{
  "qk_norm": false,
  "bias": "qkv",
  "parallel_block": false,
  "init": "uniform"
}
Each number is 128 + 32 x the weight over its row's rms, rounded and kept within 0 to 255. Layers, rows and columns count from 0. The size above them is the row's rms in percent of the matrix's.

# layer 8 MLP down (transposed), 1344x256, rms 0.179, rows 163-229, columns 32-63
size [ 91 103  97 104  97 106  99 100 100 105  97 100  98 102 105 104 102  98 100  99 105  96 100  97 102  96 102  95  97 102 105 100 102 100  97 116 104 108 106 102  98  99 111  98 101  99 108 100 101 106  97 100  95 107 112 100  98 100 104  98 102  99  92 101  95  85 105]
[[163 109  86 155  93 123 165 113 106 112 130 173 155 100  62 116 162 138 180 176 189 128  93 178 137  98 143 116 107 204 153 116]
 [108 122 148 133 106 148 130 146 131  86  90 173 160 129 154 139 115 115 124 146 148 136 125 114  29 105 137  75  99 135 121 133]
 [184 148 149 125  38 133  74 115 144 146 109  92 140 146 151 122 148 139 119  72 119 150 125 153 106 124 151 110 130 156 110  75]
 [136 119 132 204 120 141 140 145 150 210 123 141 124 112 132 183 136 204 118 112 175 112 139 167 185 154 177 137 126 145 153 121]
 [ 96 106 102 150 128 117  79 177 136 152 144 111 168 137  69 164 114 131 123 154  72  74 115 105 149 155 147 120 101 139 127 204]
 [ 84 101 134 123 107 107 107  87 110 135 129  76 130  66 153 140 153 152 142 136 119 231 129 139 148 136 123 104 152 149 160 110]
 [ 78 124  93 162 170 189 105 169 138  81  91 156 144 161 120 154  92 133 149 120  69 157 112 138  85 125 183 146 129  87 137 103]
 [157 122 125 123 156  24  83 126 140  78 155  96  84 114 115 135 115 111  99 152 126 175 169 185  96 115 149 144 104 187 108 134]
 [127 157 100 133 137 177 142  97 166 140 114 163  91 136 103 154 119 205  87 163 121 200 177 134 179 106 114 128 167 107 112  80]
 [128  68 135  87  90 120 134 164 146 131 198 114 137 182 146 112  82 122 185 124 164 126  62 136 127 159 153 134 147 172 107 113]
 [140 143 104 166 119 142 138  79 107 136 176 182 171 113  77 156  81  78 134 104 102 164 125 143 175  95 112  92 126 120 104 117]
 [ 89  25  97 148 117 141 135 150 113  78 143 137 143 164 151 130 159 170 170 107 125 116 172 160 127  83 132 111  76 175 115 139]
 [165 128 147 161 100 143 141 139 131 108 140 138 143 128 164 131 151 156 167 143 118  85 152 127 127 112 193 132 168 151 127 101]
 [121  96 161 150 157  83  92 127 144 140 142 122 157 136 102 110 164 158 164 133 114  28  70  87 148 108 152 162 118  89 104 125]
 [173 151  87  97 129 160 112 131 176 119 143  25  95 120 157 107 182  90 126 124 151 140 109 155 118 133 115 126  96 115 127 114]
 [142  92 126 122 117  70 173 123  92 153 143 136  67  67 102 130 135 113 156 112 152 128 141 107 146 122 120 133 102 175  63 125]
 [149 117  65 159  88 146 163 128 111  92  84 125 117  74 202 113 171 126 171 170 149  99 108 134 120 182 139 137  99 133  89 144]
 [ 75 137 148 117  95 135 126 113 119  86 139 110 144 130 171 136  97 180 175 128 147 112  76 115 124 112  94  70 123 106 131 147]
 [149 138 110 112 165 227 174 113 143 153 105 121 109 107 143 113 156 131 197 127  79 132 151 116  62 139 119  92 132 167 109 136]
 [123 149  92 139  65 170 124 144 156 146 107 154 123 126 148  92 131  99 131  90 122 125 149 127 106  92  83 153 185 100 145 149]
 [168 123  85 133 101 110 126 163  92 146  78  74 141 127 121  98 136 140 106  98 131 146 146  85  84 165  93 139  84 199 112 119]
 [155 159 109 199  57 134 139 132  73 136 117 125 168  67 134 102 129 131  95 106 162 168 188 182 115 114 138 106 125 147  69 122]
 [136 104 153 144 131 136 129 122 110  81 158 135 102 139 154 123 130  88 141 131  89 125  91 109 110 116  87 140 127 160  52 130]
 [124 142  87  69 169 139  94 147 184 156 152 136  53 109 148 119 134 146 131 139 109 147  89 162  86 173 122 159 100 152 110 123]
 [106 134 171 117 141 143 150 118 198 137 146  68 112  94 158 157 128 149 124 164 189 164 151 142 125 143  97 125  61  36 114 124]
 [ 94 118 120 116 172 118 132 193 132  71  86  96 156 114 123  89 123 110 108 114 111 149 120  93 127 130  83 170 171 143 115 123]
 [177 112 112 138 155  82 142 156 159 117 106 131 102  72 113  84 157 135 145 129 175 140 135 141 111 117 105  83 109 109  81 105]
 [129 161 150 132 111 106 136 118 124 107 174 133 143  99 144 110  74 179 136 168 165 172 185 158 100 152 123  81 143 142 196 100]
 [153 116  59 126 163 141 151 108 114  53 124 148 100 169 156 102  80  51 144 187 111 114 112 134 153 121 113 129 130 195 113  97]
 [148 136 112  92 135 152 140 134 159 128  84 145 120 139 138  44 126 183 132 154 124 213 169  94 122 160 102 171 151 171 200 158]
 [119 177  90 173 109  95 154 101 158 169  99 135 106 113  96 124 137 108 145  65 126 132 131 128  67 160 120 123  95 127 135 114]
 [121 169 183 114 142  98 114 158 206 160 114 149 118 104 184 104 106 117 124 163 131 117  97 133 173 118 159 124 173 158 122 173]
 [101 131 144  96  98 156 141 135 172 142 161  91  90 129 151 127 126 119 182  71 139 114 128 113 143  79 120 148 205 103 203 128]
 [102 100 148 133  92  42 180 103 100 168 102 118 178 136 185 127 111 123 154 153 146 189 128 140 149  77 101 166 176 139 126 129]
 [ 81 155 105  72 118  94 125  81 118  92  80 107 179 153 115 174 142  77 120 145 109 165 168 120 133 158  90 113 113  95 125 168]
 [117  84 151 142 107  91 122  78 148 134  76 179 151 123 202  92 108 108 128 120 160 138 178 124 191 122 137 149 104 109  97 112]
 [155 178 156 177 144 132  80 192  77 120 130 153 195 122 115 124 119 125 179  85 178  26 145 137 160 126 112 170 100 121 122 157]
 [162 149 111 157  77 119 111 136 171 154 204 136 124 156 161 104  98 144 113 111 159 144 123 105 111 160 113 177 124  60 144 120]
 [ 84 137 147  93 133 122 117 104 203 151 116 142 175 172  76  98 144 170 120 166 129 144 149 167 109  70 159 113 102 116 102  94]
 [136 116 112  71 136 158  89 145 124 143 129  51 152 162  99 174 121  95  76 114 104 127 126 123 193 140 223 130  78 136  93  94]
 [ 86 114 157  47 131 195 107 133 150 148 154  75 135 147  44 115 171 121 153 133 120 105 121 132 152 110 172 110 117 146 192 105]
 [120 135 102 109 142  91 136 139 146 130 180  84 157 133 159 146 136 181 146 133  75 108 115 168  99 127 147 190  55  83 146  96]
 [143 135 128  67 119 108 153 130 101 134 134 152  85 158  92  76  87 101 138 120 133 153  57 168  66 128  95 109  74 117 182 158]
 [124  98 136 130  61 101 102  74 143 137 179 119 130 101 117 126 123 173 104  99 138  63 138 128 147 144 128 126  90 139 124 165]
 [113 169  91  61 149  67 118 121 141 188 176 125 126 172 188 129 109 164 156 125  99 145 118  94 161 103 139 131 120 130 130 103]
 [159 154 118 156 113 100  61  95 132 133 164 159 164 159 139 151 152 158 149 143  66 134 107  87 188 136  90  87 131  83 161 133]
 [ 55 156 126 127  88 137 171 119 164 158 135 155  99 120  97 147 153  96  94 155 211 103 128  80 135 106 152 141 108 173 152 147]
 [137 152 105 165 131 119  57 138 192 138 133 123  91 123 116 124 128 129 132 190 134 170 105 173 147 168  73  46 157 187 106 146]
 [139 140 122 125 156 125 156 141  54 129  91 181 100  71 107 165 136 164 109 131 101  65 169 124  95 112 115  84 138  81 108 138]
 [208 108  99 109 124 205 116 128 193 159 157 136  81 144 117 146 189  18 103 139 115 118 139 126 118  99 161 141 140 153 142 151]
 [126 119 179 150 103  46 142 160 124 129 131 121 120 198 142 161 174 136 130 125 128  89 161 181 133 141 218 105  97 120 128 120]
 [122 106 130 121 182 127 125 137 134 111 117  86 110 120 130  77 144 116 131 129 103 160 117 183 125 131 110 123 135 126 206 154]
 [122 162  84  62  84 135 169 122 218  87 101 175 112 144 117 140 121  96 155 123 165 148 181 116 141 175  96 105 168  92  76 112]
 [150 158 159 114 192 140 124 114 106 109 146 125 124 119 189 171 150 128 121 136 118 136 102 153  98 156 143 161  86 122 111  80]
 [ 58 116 139 162 108  70 130 144 109 173 147 213  92 103 110 110  83 124  52 124  99 100 126 128 116 169 146 139 158 111 114 163]
 [129 152 121  86 136  88  98 110 101 148  85 159 146 152 155 157 133 111 168 125 130 161 125 134 141 121 190 128 104 112 150 108]
 [ 74 135  68 143  87  95 100 141  51 158  86 107 106  74  82 136 107 167  82 142 190 165  82 114 143 144 129 163 114 124  92 125]
 [147 133 129 168 126  88 145 131 162 131 110 183 110 107 120 152 117 187 123 132 178 160 110  95 116 116 138  81  97 112 114 146]
 [179 114 160  97 127 126 122 130 101 122  78 110 181  90 145 135 187 108 170 138  66 172 181 147  72 139 141  87  89 132 136 112]
 [ 83 115  97 193 189  73 153 102 154  95 166 163  99 144  84  83 136 137 125 162 158 128 161 119 144  86 142 146 102 157 146 120]
 [156  58 111 133 198 164 152 139 118 107 117 168 131 138 109 109 109 126 162  90 102 137  93 103 115 126 123  97 132 121  90 134]
 [107 143 117 171 105 178 135  98  59 176 162  99 183 153 168 162 130 130 116 143 112 116 132  54 103  92 141 117 136 137 142 141]
 [112 129 118 110 137 124 105 129  92 100 138 204 160 155 115 117 147 147 117 152 119 182 180  85 113 162  87 128  82 122 134 153]
 [168 129  95 137 175 104 121 130 153 163  57  73 126  76 134 165  93 144  98 160 129 108 150 150 136  96  55 123 106 162  48  98]
 [131 128 121 118 114 132 144 114  48 144 116  79 132 124 112 155 113 127  86 166  97 151  76 148 135  80  76  90 155 160 145 146]
 [105 118 130 106 155 129 108 102 150 187 114  98 145 116 129 102 122 116 101 188 152  82 146  87 103 182  76 115 167  96 153 124]
 [119 119 153 137 171 117 108 152  72 149 131 115 174 130 155  88 101 133 122  80 120  95 135 156  92 109 135  53 123 142 145 124]]
# layer 8 MLP gate, 1344x256, rms 0.185, rows 164-230, columns 32-63
size [101  94 101  95 107 101  95 105  95  97  93  94 106 110  98  96  96 105  96 101 105  96  98 102  97  94  90  90 104  93  97 105  93  96 101 104 101 103  99  96  90 102  95 101 102 111  89  95 104 100  99  91 101 103 103  96  97 101  98  97 102  88 101 105  99 104  94]
[[109 108 142 206 117 103  84 156 106 144 122  56 103 163  73  77 128 106 141 126 127 161 125 132  95  98  99 174  46 116 102  84]
 [141 150 128  65  97 124  95 111 137 146  98 132 118  97 160 134 152  85  95 104 102 108 145  65  82 147 121 204 155  90 138  99]
 [128 143 199 170 141 109 222 125 139 170 111 113 190  74 122 112 102 144 175  87 132 181 157 144  76 105 105 131 184 153  91 188]
 [114  70 152 141 108 183 100 156 136  93 103  86  87  74 177 164 191 121 165 164  85 127 166 193  99 160 176 160 151 116 113 112]
 [143 139 130 116  74 163 148 116  95  98 142 111 118 150  67 117  75 120 182  61 101  96 130  86 143 172  83 181  82 138 162 103]
 [ 93 181 172 136  38 114 117 136 119 176 134 116  81 181 164 117 125 113  98 161 119 173 179 151 126 171 107 129 108 173 149 150]
 [131 166 149 154 128 102 158 136 123 107 132 122 114 151 184 175 128 104 207 147 116  61 127 103  98 143 134 128 139 109  98  73]
 [145 169 148 123 148 139 117 131 141 200 151  90  86  80 176 155 156 142 111 136 117 157 165 141  97 139 102  96  66 168 130 119]
 [ 92 204 132 158 108  87 164 161 107 202  85 154 179 140 116 159  87  88 116 129 136 131 152  83 141 142  84  95 106 143  94 132]
 [109 143 118  92 100 152 119  82 183 162 190 184 147  94  79 149 111 108 187 194 103 155  71 141 116 147 110 189  82  97 148 107]
 [ 92 133 175 117  52 160  99 162 136 172 147 118 141 103 121  99 121 153 105 144 143 100 179 114 121  88  65  80 154 161 105 174]
 [124 156 171  91  90 143 118 114 137 114 179 164 134 136  96  89 153 141 170 144 102 109 125  81 188 122 154 114  83 154 143 145]
 [128 104 191  72 109 132 117 162 197 123 130 143 117 119  93 120  85  92 115 110 217  64 114 171 111 125 167 200 140 122 145 133]
 [144 124 178  76 140  91 146 125 159  71 134  90 123 154 183 126 139  61 102 157 183 104  46 165 152 163 145 116  86  84  95 114]
 [103 129 136 112 138 157 146 131 128 158  85 128 164 107 155 159 156 114 150 111 122  39 126 151 105 202 137 116 139 138 123 105]
 [ 60 171 162  92 129 165 156 111 130 178 127 118  80 147 100 117 188 130 109 164 115 126 139 148 163 195 124 152 161  90 103 180]
 [130 100 155  95  92 104 181 137 185 122  44 137 172 125 123 148 168 105 138 100 145 133 126 171 118 190 142 100 119 126 127 115]
 [104 119 135 124 112 114 131 198 115 126 151 148  87 157 193 167 129 118  87 113 172 145 141 168 182 127 121 111  81 121 104 153]
 [ 82  90 131 163 147 166  80 130 129  82 100 147 103 153 155 120 123 177  76 206  99 133  92 126 161 112 160 158 163  91  87 143]
 [ 98 151 136 147 197 116 148 146 140  84  38 110 117 127 179  84 159 156 104 107 180 149 155  91 105  87 143 137 120 109 190 130]
 [129 170 124 120 138 158  96 189 135 113 107 104 100 118 137 158 112  98 102  79 100  98 151  96 119 156 162 129 123 174 165 144]
 [143 151 145 124 139  86  96 151 133 111  93 148 141  98 184  79 122 112 136 127 101 123  98  64 131 152 163 184 106 132 136 151]
 [125 146 125 127 162 143 124 101 135  64  93 123 149 155  89 146  55 106 116 142 118 162 161 186 104 109 161 131 128 155 113 161]
 [131  86 103  51 140 146 151 127 205 186 117 100 148 111  69  84 143 154 131 123 126 135  93 150  83 151 172 165  91  87 107 133]
 [137 123 112 188 167 167 144 128 142 108 118 135 106 153 166  87 151  49 157 106 161 145 116 104 126  65 165 137 106 140 127 146]
 [ 85 132 131 151 152 193 139 114 112 205 142 122  77 120 169  84 139 156 129 149  97 108 147  49 119 121  90  84 139 105 158 117]
 [170 197 131 110 132 145  88  89 138 167 106  80 122  91 121 185 150  86 115 171 139 173 144 157 131 109 144 135  77 125 130 138]
 [129  92 119 146 100 180 142 172  85 104 163  69 118 147 107 134 155 129 147 113 147 161 126 103  82 137 165 157 121 121 161  78]
 [ 91 108  81 116  83 109 101  84 171 127 103 129 196 151 169 103 151 126  74 131 198 118 153 119 151 148 131 168 161  88 175 162]
 [ 40 124 145 161 108 119 134 133 173 133  92 157 156 164  96 139  76 130 102 176 123  91 151 178 107  91  86 171 124 171 107  86]
 [128 146 143 158 104 143  61  96  82 141 113 130 162  71 192 126 132 159 155 154 125 136  64 109 138 124 139 120 114 181 119 158]
 [ 92 149 111  91 149 147 101 197 165 108 118 120 205 150 124 132 104 103 157  76 149 137  75 117  71  98 133 115 198  90 144 103]
 [ 85  91 101 111 160 145 151 152 111 130 118 103  78 135 120 164 152 167 120 141 122 139 187 143 148  22 113 123 118  59 120 125]
 [140 123 204 161 172 213 118 142 120 115 150 115 150 103 136  58  97 147 118 109 161 130 126 104 103  84 168 101 113 116 149 132]
 [ 54 164 127 137 113 145 209 110 103 191 152 130 127  71 117 133 156 120  77 160 131 125 170 117 115  90 102 123 152 123 108  87]
 [ 29  43  75 176  98 177  63 109 167 133  97 143 104 127 110 166  96 119 121 146  49 138  98 139 197 182 115 124  75 131  61 132]
 [123  71 141 127 148 137 155 125 140 154 119  70 150 136 160 123 137 118 166 176 157 132 109 147 138 149 160 202  98  91 135 153]
 [ 94 144 130 172 155 164 157 127 139 110 157 122 164 113 130  92 135 173 159 161  63 139 147 170  80 158 125 173  98 127 105 156]
 [148 104 125 116 162 124  92 104 104 171  70 136 118 133 155 160 152  83 116  60 122 124  94 177 111 176 168  93 145  72 113 107]
 [161 126 113 168  84 157 100 179 137  65 193 159 168 127  85 119 156 214 129 116 140  85 140 130 127 101 167 137 142 141 149 126]
 [137  98 129 176 176  86 193 150 129 180  96  36 145 217 119 173 157 188 105 155  67 144 101 159  97 157 159 111 128 118 177 146]
 [104 129 111 104 130 144 135 150  75 152  60 157 108 107 105 105 171 139 127 166 139 158 136 164 187 118 162 144  86 131 106 190]
 [160 112 150  91 114 182 204 158 119 123 109 153 106 161 153 130 120  92 158 148  99 175 125 212 183 171 144 131 109  95 149  71]
 [148 134 157 122 129 109 108 198  92 182  72 121 135 124 112  68 150 101 117  63 136 158 136 147 107 136 155 127 136 123 121 126]
 [150  43 146  81  96 141  39 108 176 113 132 119 139 121 114 122 142  98 136 132 122  87 107 178 102 152 183 112 102 158  78 188]
 [160  93 100 153 159 154  85  79 118 141 113 141 106 108 144 134  68 149 122  96 134  89 178 191 123  90 129  97 119 108 179 114]
 [176 117 137 174 109 119 160  86 106 137 147 141 108 106 130 107 184 188 177 134 176 135 126 125  54 108 127 127 147 156 117 107]
 [ 75 122 163  84 145 128 129  87 141  98 107 110 139 150 176 150  66 148 146 135 139 194 147 180 150 167 122 160 116 149 155 141]
 [ 91 141  94 115  84 106 161 111 122 124 114 112 155 102  78 176 186 165 113 170 114 121 131 117 196 159 168 162 212 140 141 124]
 [169  99 199  82 100 115 144 128 167 109 105 126 155 101 124 178 165 123 178 104 147 125 146 243 159 139 160 125 129 112 109 105]
 [119 101  92 111 123 119  75 127 181 113 131  88 111 123  72 189 127 113 148  56 168  92 187  68 133 155 125 152  64 116 119 114]
 [116 132 125 172 117 140  89 176  98 138 161  87 110 160 172  66 155 105 134 104 112 121 136  81 106 120 114  66 120  90 117 123]
 [141 113 138 135 129 164  98 107 110 107 132 141  92  89  66 115 119  91 119 133 117 110  86 138 126 155  85 125 135  91 145 121]
 [117 104 136  77 133 190 124 125 131 151  90 154 147 110 121 105 123 178 100 109 169 122 127 143 153  92 134 115 112 113 118 109]
 [149 120  61  92  90 120  80 117 106 162  65 102  89 137 127 136 136 142 141 144  93 153  95 128 177  62 116  97 130 197 141 115]
 [ 57 182 138 175 148 133 113 125 168  82  88 139  74  94 110 113  86 117 127 173 111 108  44 147 161 201 119 129 123 122 165 136]
 [111  94 109 145 161 173 140 185 100 146 131  82 142 145  87  88  97 138 108 146 136 128 212 192  93 103 107 160  66  92 136 170]
 [134 135 122 136  77 175 167 163 111 157 135 134 129  52 173 171 128 132 127 147 137 119 195 172  94  80 112 136 157 135 112 107]
 [141  91  74 177 135 158 155  54 179 106  74 110 176 153 166 102 156 121 124 150 165 124 111 103 145  70  97 140 113 157 184 139]
 [112 107 153 135  73 159 102 128 117  88  78  88 154 117 189 142 110 118 130 134 126 129 118  96 119 121 107 100 159 179 143  75]
 [135  84 105 113  82 174  80 114  90 132  62 145 108 102 151 157 185 194  68 146 175  66 132 139 180  90  77 156 118 104 160 136]
 [ 56 137 160 161 116  99 153 113 155 150  56 117 123 108 118 102 119  99  96 159 167 119 169 195 109 152 180 133 149 141 140 124]
 [101 118 195 108 175 146 122 143 136  78 205 116 129 188  95 134 129 126 116  60 124  86 167 162 124 142 134 142 151  99 179 143]
 [114 140 138 150 169 118  77 173 132 158 105  33 100 107 178 126 117  76 156 105 165 110 115 100  75 141  79 113 163 121 106 138]
 [126 122 158 153 145 120 103 108 183 108 115 115  95  69 133 119 114 116 154 123  97 169 140 201 123 130 200 179 140 176 106 164]
 [113 116 134  94 148 118 163 120 154 134 139 148 183 158 126 109 128 170 142 126  84  88 130 183 102 158 172 112  71 142 108 168]
 [149 135 161 109 110 104 106 149 118 120 108 121  98 116 149 148  99 134 178 128 200 126 147 148  93 114  62  91  75 120 114 116]]
# layer 8 MLP up, 1344x256, rms 0.183, rows 164-229, columns 32-63
size [ 99  94 102  90 107  97  98  99  99 100  91  95  94 107 102  97  93 118  92 105  98  96  96  98 102  94  88  93  99  98  90 101  98  96 111 103 103 100  93  97  96 101  99  98  92 106  94  96  99  95  96  91 104 108 100  94  97 104  91  96  99  91 102 101 111 106]
[[157 115  87 157 118 122 157 140 121 159 120 151  85 113 117  54 110 132  82  99 130 132 132 133 126 125 123 115 158 121 162 139]
 [175 140 137 174  84  55 115 111 147  78  77 140 150 122 109 153  90 122 143 119 161 115 117 107 145 146  94 112 104 137 115 145]
 [131 131 121 177 152 176 140 146  86 113 132  79 138 122 143 128  98 157  90  77 164 107 125 112 103 135 137 101 128 127 152 123]
 [125 201 183 135  54 111 152 134 154 151 201 136 150 139  85  86 164 153 128 177 134 153 110 110 100 133 138 137 115 150 107 139]
 [117  82 100  84  92 105 110 148 184  43 167 186 172 151 111  54  83 147 132 117  78 116  74  99 121 140 120 157 128 102 109 158]
 [ 94  29 190 114 143 135 115  85  90 130 136 127 137 159 108 121 160  94  67 114 112 121 155 146  91 136 152 119 122 113 152 106]
 [ 97  99 178 121 113 115 115 155 108 148 118 144  67 138 173 107  93 187 134 131 149  98 150 147 135 104 113 114 163 113 102 176]
 [110 144 157 216 172 120 167 135 126 145 120 136 100 140 148 135 153  93 160  99 156 136 164 133 148 147 125 137 136 147  85 113]
 [ 87 131 135 159 104  86 128 174 124 130  95  80  87 139 143 105  58  86 148 143 141 148 134 157 120  97  77  91 148 173 144 137]
 [177  90 108 171 107 114 146  76 142 130 135 114  91 140 170 136 163 107 130 138 143  89 101 143 157  32 151 140 159 143 145 166]
 [134 126  90 142 122 139 126  97 119 100  82 146  86 167 142 176 119 127 133 125  78 134 174 202 114 147 126 149 148 111 170  69]
 [121 132 136 133 122 121 167 194 116 129 108 100  96 144 162 156 133 168 146 154 204 148 162 153 160 134 117 143 155 152 135 122]
 [124 132 141 150  89 125  72 130 132 104 148 118 174  99 114 145 111 103 113 143  73  66 196 171 102 156 171 126 142 137 152 126]
 [124 141  96 209 141 125 126 186 141 114 118 106  90 179 120  86 145 132 146 126 136 127 140 161 135 161 175  95 112 131 133  79]
 [155 125 142 118 108 132 140 132 128 156  95 130 104 116 181 117 166 141  80 152 119 120 131  71 119  88 139  99 107 145 144 114]
 [136  83 132 129  92 164 176 121 131 171 151  84 132 141 145 113 150 138 139 134 172 143 105 162 165 103 150  66  91 125 148 106]
 [136 173 127 126 137 140 100 123 143 202 107 189 116 166 125 126 169 112 137 154  97 190  97 123  67 132 127 141 119 116 119  90]
 [128  58 132  99 139 103 159 134 161 103 210 144 130 183  99 146 105  95 125 146 107 128 135 154 157 177 108 159 129 172 150 100]
 [ 89  71 116 124 103 145 104 104 161 125  73 126 140 111 221 111 132  85 133 124 125  63 133 104 120 146 175 109 143 116 118 141]
 [109 123 161 175 139 137 149 108 120 161 106 151 143 114 134 200 116 136  92 100 129 146 152 113 117 162 167 116 154 129  95 153]
 [112 124 155 172 170 107 108 120 127 180 126 133  88 114 191 162 116 174  87 135  96 114 124 151 132 123 186 137 162 102 168 108]
 [122 138 237 153 133 111 146 173 110 146 108 122  85 122 179  80 109 112 155 106 151 111 150  57 153 125 131 195 134  89 107 133]
 [154 129 105 172 102 112 140  96 164  60 124 114  97 137 161 107 151 136  74  49 123 128 178 135  92  83 107 163 172 147  76 140]
 [118 141  68  94 138 102 206 143 136 119  68 128 142 148 204  66 120 120 134 122 156  58 114 172  77 168 145 109 140 104 182 145]
 [176 170 123 110 177 155  94 114 143  53  99 154 138  96 166  98 100 122 122 157 164 106 203 160  75 120 128  26 134  55  89 148]
 [122 101 156 123 145  98 159 160 108 180 169  96 132 101 107 128  83 127 153 133 163 148 115 173  96 104 108 185 128 121 111 155]
 [ 97 178  90  88 160 146 115 103 129 135 113 126 156 133 118 143 175 147 144 161 139 107 198 114 115 107 192 119 114 122 189 167]
 [127 103 173  78 177 155  94 114  58 158 125 104 105 110 105  95 134 102  80 165 192  81 178 129 129 121  93  99 163 135 130 151]
 [ 94 172 104 107  78 157 118 158  74 131 122  72 126 107 167 130 136 122 105 149 109  98 115 122 154 153 189 182 101 179  96 119]
 [138 164  98  93  98 133 114 148 134  88 125 118 109 129 128  83 191 128  74 160 131 161 105 138 101 156 122 129 117 170 103 130]
 [182 180 149 129 124 132 182  60 112  60 122 164 138 100 128  87 171 139 102 110 118 115 119  79 102 196 139 118 116  58 115 151]
 [136 157 111 166  74 145 161 117  94 129 140 152 131 131 101  75 163 168 110  84 115 132 146 138 141 185 121 157 169  38 139  95]
 [129  92 131 155  80 104 130 178  97 116 117  98 151 152 132 101  29  72 166 194 136 135 111 112 131 176 110 149 127 166 104 106]
 [ 98  89  98 190 105 111 127 173 140  87  71 144 155 145 155 135 156  66 156 178  86 129 207 139 108  97 146 139 183 121 165 121]
 [ 93 112 167 154 164  84  55  95 109 131 159 127 167 137 179 164 118 153 161 119 181 121 117 182  92 133 129 132  99 104 146 143]
 [156 162 139 135 121 150  97 162 109 103 153  97 170 113 152 107 129 114 129 147 124 148  93 179  70 184 104  83  94 128 115 130]
 [ 91 108 117  72 100  90 150 122 142 192 134 125 158 157 112 127 150 162 114  98 111  98  78  60  89  75 130  80  69 157 170 103]
 [108 124 150 121 180 145 164 107  70 158  99  91 148 135 202 115 109 118  96 158 149 130 144 166 134  89 137 130 146 148  64 101]
 [149 111 121 135 187 109 139 102 150 186 147 131 185 129 132 141 140 117 147  70 176 114 164 133 157 105  96 141 181 100  85 137]
 [142 117 119 146  54 108 132  75 123  77 126 103 117 119 211 143 104 147 127 154 176 119  93 156 102 126 132 104  89 166 130 136]
 [123 138 181 113 101 154 138 134 101 163 137  95 152 100 156 118 161 150  79 172 126 127  79 107  43 111  82 159 112 161  83 114]
 [110 177 199  54 128 118  97 147 103 160 163 112 163 131 146 117 190 115 107 158 145 123  77 117  89 175 199 164 130 147 144 166]
 [ 36 183 143 109 140 121 157 121 152 107 144 132 120 185 138 111 129 145 133  84 106  92 113 166 120 105 129 133 132 110 111 102]
 [125 157 115 127 107 176  97  88 200 129 159 127 193 131 104  99 123  55 112 170 158 145 123 138 105 172 122 111 166 124 143  92]
 [103 155 133 165 121 154 111 170 147  95 128 123  80 132  60 126 178 169 113 130 129 141 115 147 194  87 183 135 106 139 109 121]
 [121 162  97 137 130 128 120  96  96 149  99 134  78 143 106 124 149 138 117 138 107 143 129 118 178 113  99 155 191 132  79 126]
 [ 60 115 145 106  84  88 137  96 104 110 160 140 120 100  87 146  92 127 133 131 120 141  94 155 107 126 105  96 117 122 138 107]
 [178 123 197 124 141  98 117 185 145 133 137  70 131  97  80 143  93  74  77 136 122 100 136 143  69  73 111  92 154 100 138 105]
 [212 122  76 129 150 125 137 145 150 158 185 157 172 159 154 130 126 137 128 164  75  89 152 118 167 142  86 151 125 177 107 136]
 [125 154 145  81 109 128  97 146  93 104 147 142 158 182  87 151 118 105 180 128  95 164 109  85 157 139 166 194 174 129 152  80]
 [182 133 126 160 126 100 127 148 123 122  93 133 184 172  68 103 124 209 174 112 126  86 130 153 107  70 104 114 114 126 162 189]
 [141 174  91 128  95 173 127 122 129 152 117 141 191 145 113 152 130 149 121 132  83 103 118  97 122 160 109 131 116 206  70 102]
 [111 150 147  98 205 107 125 136 149 117  57 191 146 176 137 136 184 139 141 114 112 132  35 131  99 131 118 175 120  54 162 102]
 [133 168 171 130  95 124 138 137 121 119  96 205 103 125 184 107  68  67 120  97 149  84 127 141 123 158 231 127 150 108 165  73]
 [130 128 177 118 181  75 150 172 116 160 128 139  87 116 144 118 152 164 159  92  80 152 127 110 127 189 105 103 124 145 131  66]
 [120 124 171 148 141 116 102 159 144 126 103 146  98 161 100 115  94 180 150 108 163 147  70 148  84 157 108  75  90 146  87 101]
 [138 160 118 180 125 174 123 144 129 154 106  84  63 102 126 112 128 114 156 131  93  92 119 198 136 150 136 189  97 157  98 116]
 [133  88 108 148 112  97 140 132 105 165 132 138 164 131 138 150 114 134 144 129 127  95 150  83 149 121 148 123 124 138 111 109]
 [127 170  65 152 143 159 108 108 171 157 187  96 106 104 118  73  80 132 178 120 139 138 151 101  91 139 107 160 153 152 128  86]
 [124 160 123 132 143 144  92 146 122 246 127 138 134 143 124 126 144  99  79 114  93 126 128  88 141 122  81  63 147 158 155 169]
 [ 95 135 135 136 112 129 114  99 104 127 130  79 118 185 104 137 132 114 102 129 157 136 158  95 121 155 177 162  89 161 116 109]
 [123 132 151 167 116 118  69 125 109 125 168 141 118 113 134 107 114 105 132 214  81 159  83 112 142 142  92 133 128 159 136  80]
 [145  56 134 113 117  81 177 156 137 187 119 111  88 144 111  97 126 145 148 122 113 170 180 144 161 102 114 120 132 109 111  61]
 [115 126 157 105 125 129 169 126 101 184 149  74 102 168 152 136 116  85 128 188 119 148 175 114 108 184 107 127 122 161 160 175]
 [ 27 129 187 105 138 108 149 165 127 107  76 118 104 140 169 108  92 151 120 179  93  90 174 153 145 123  73 111 124 120  60 106]
 [110 128 129  66 138 137  90  92 127 119  91 117 136 140 124 147  64  98 106  95 133  80 157 157 116 173 118  76  70 129 122 155]]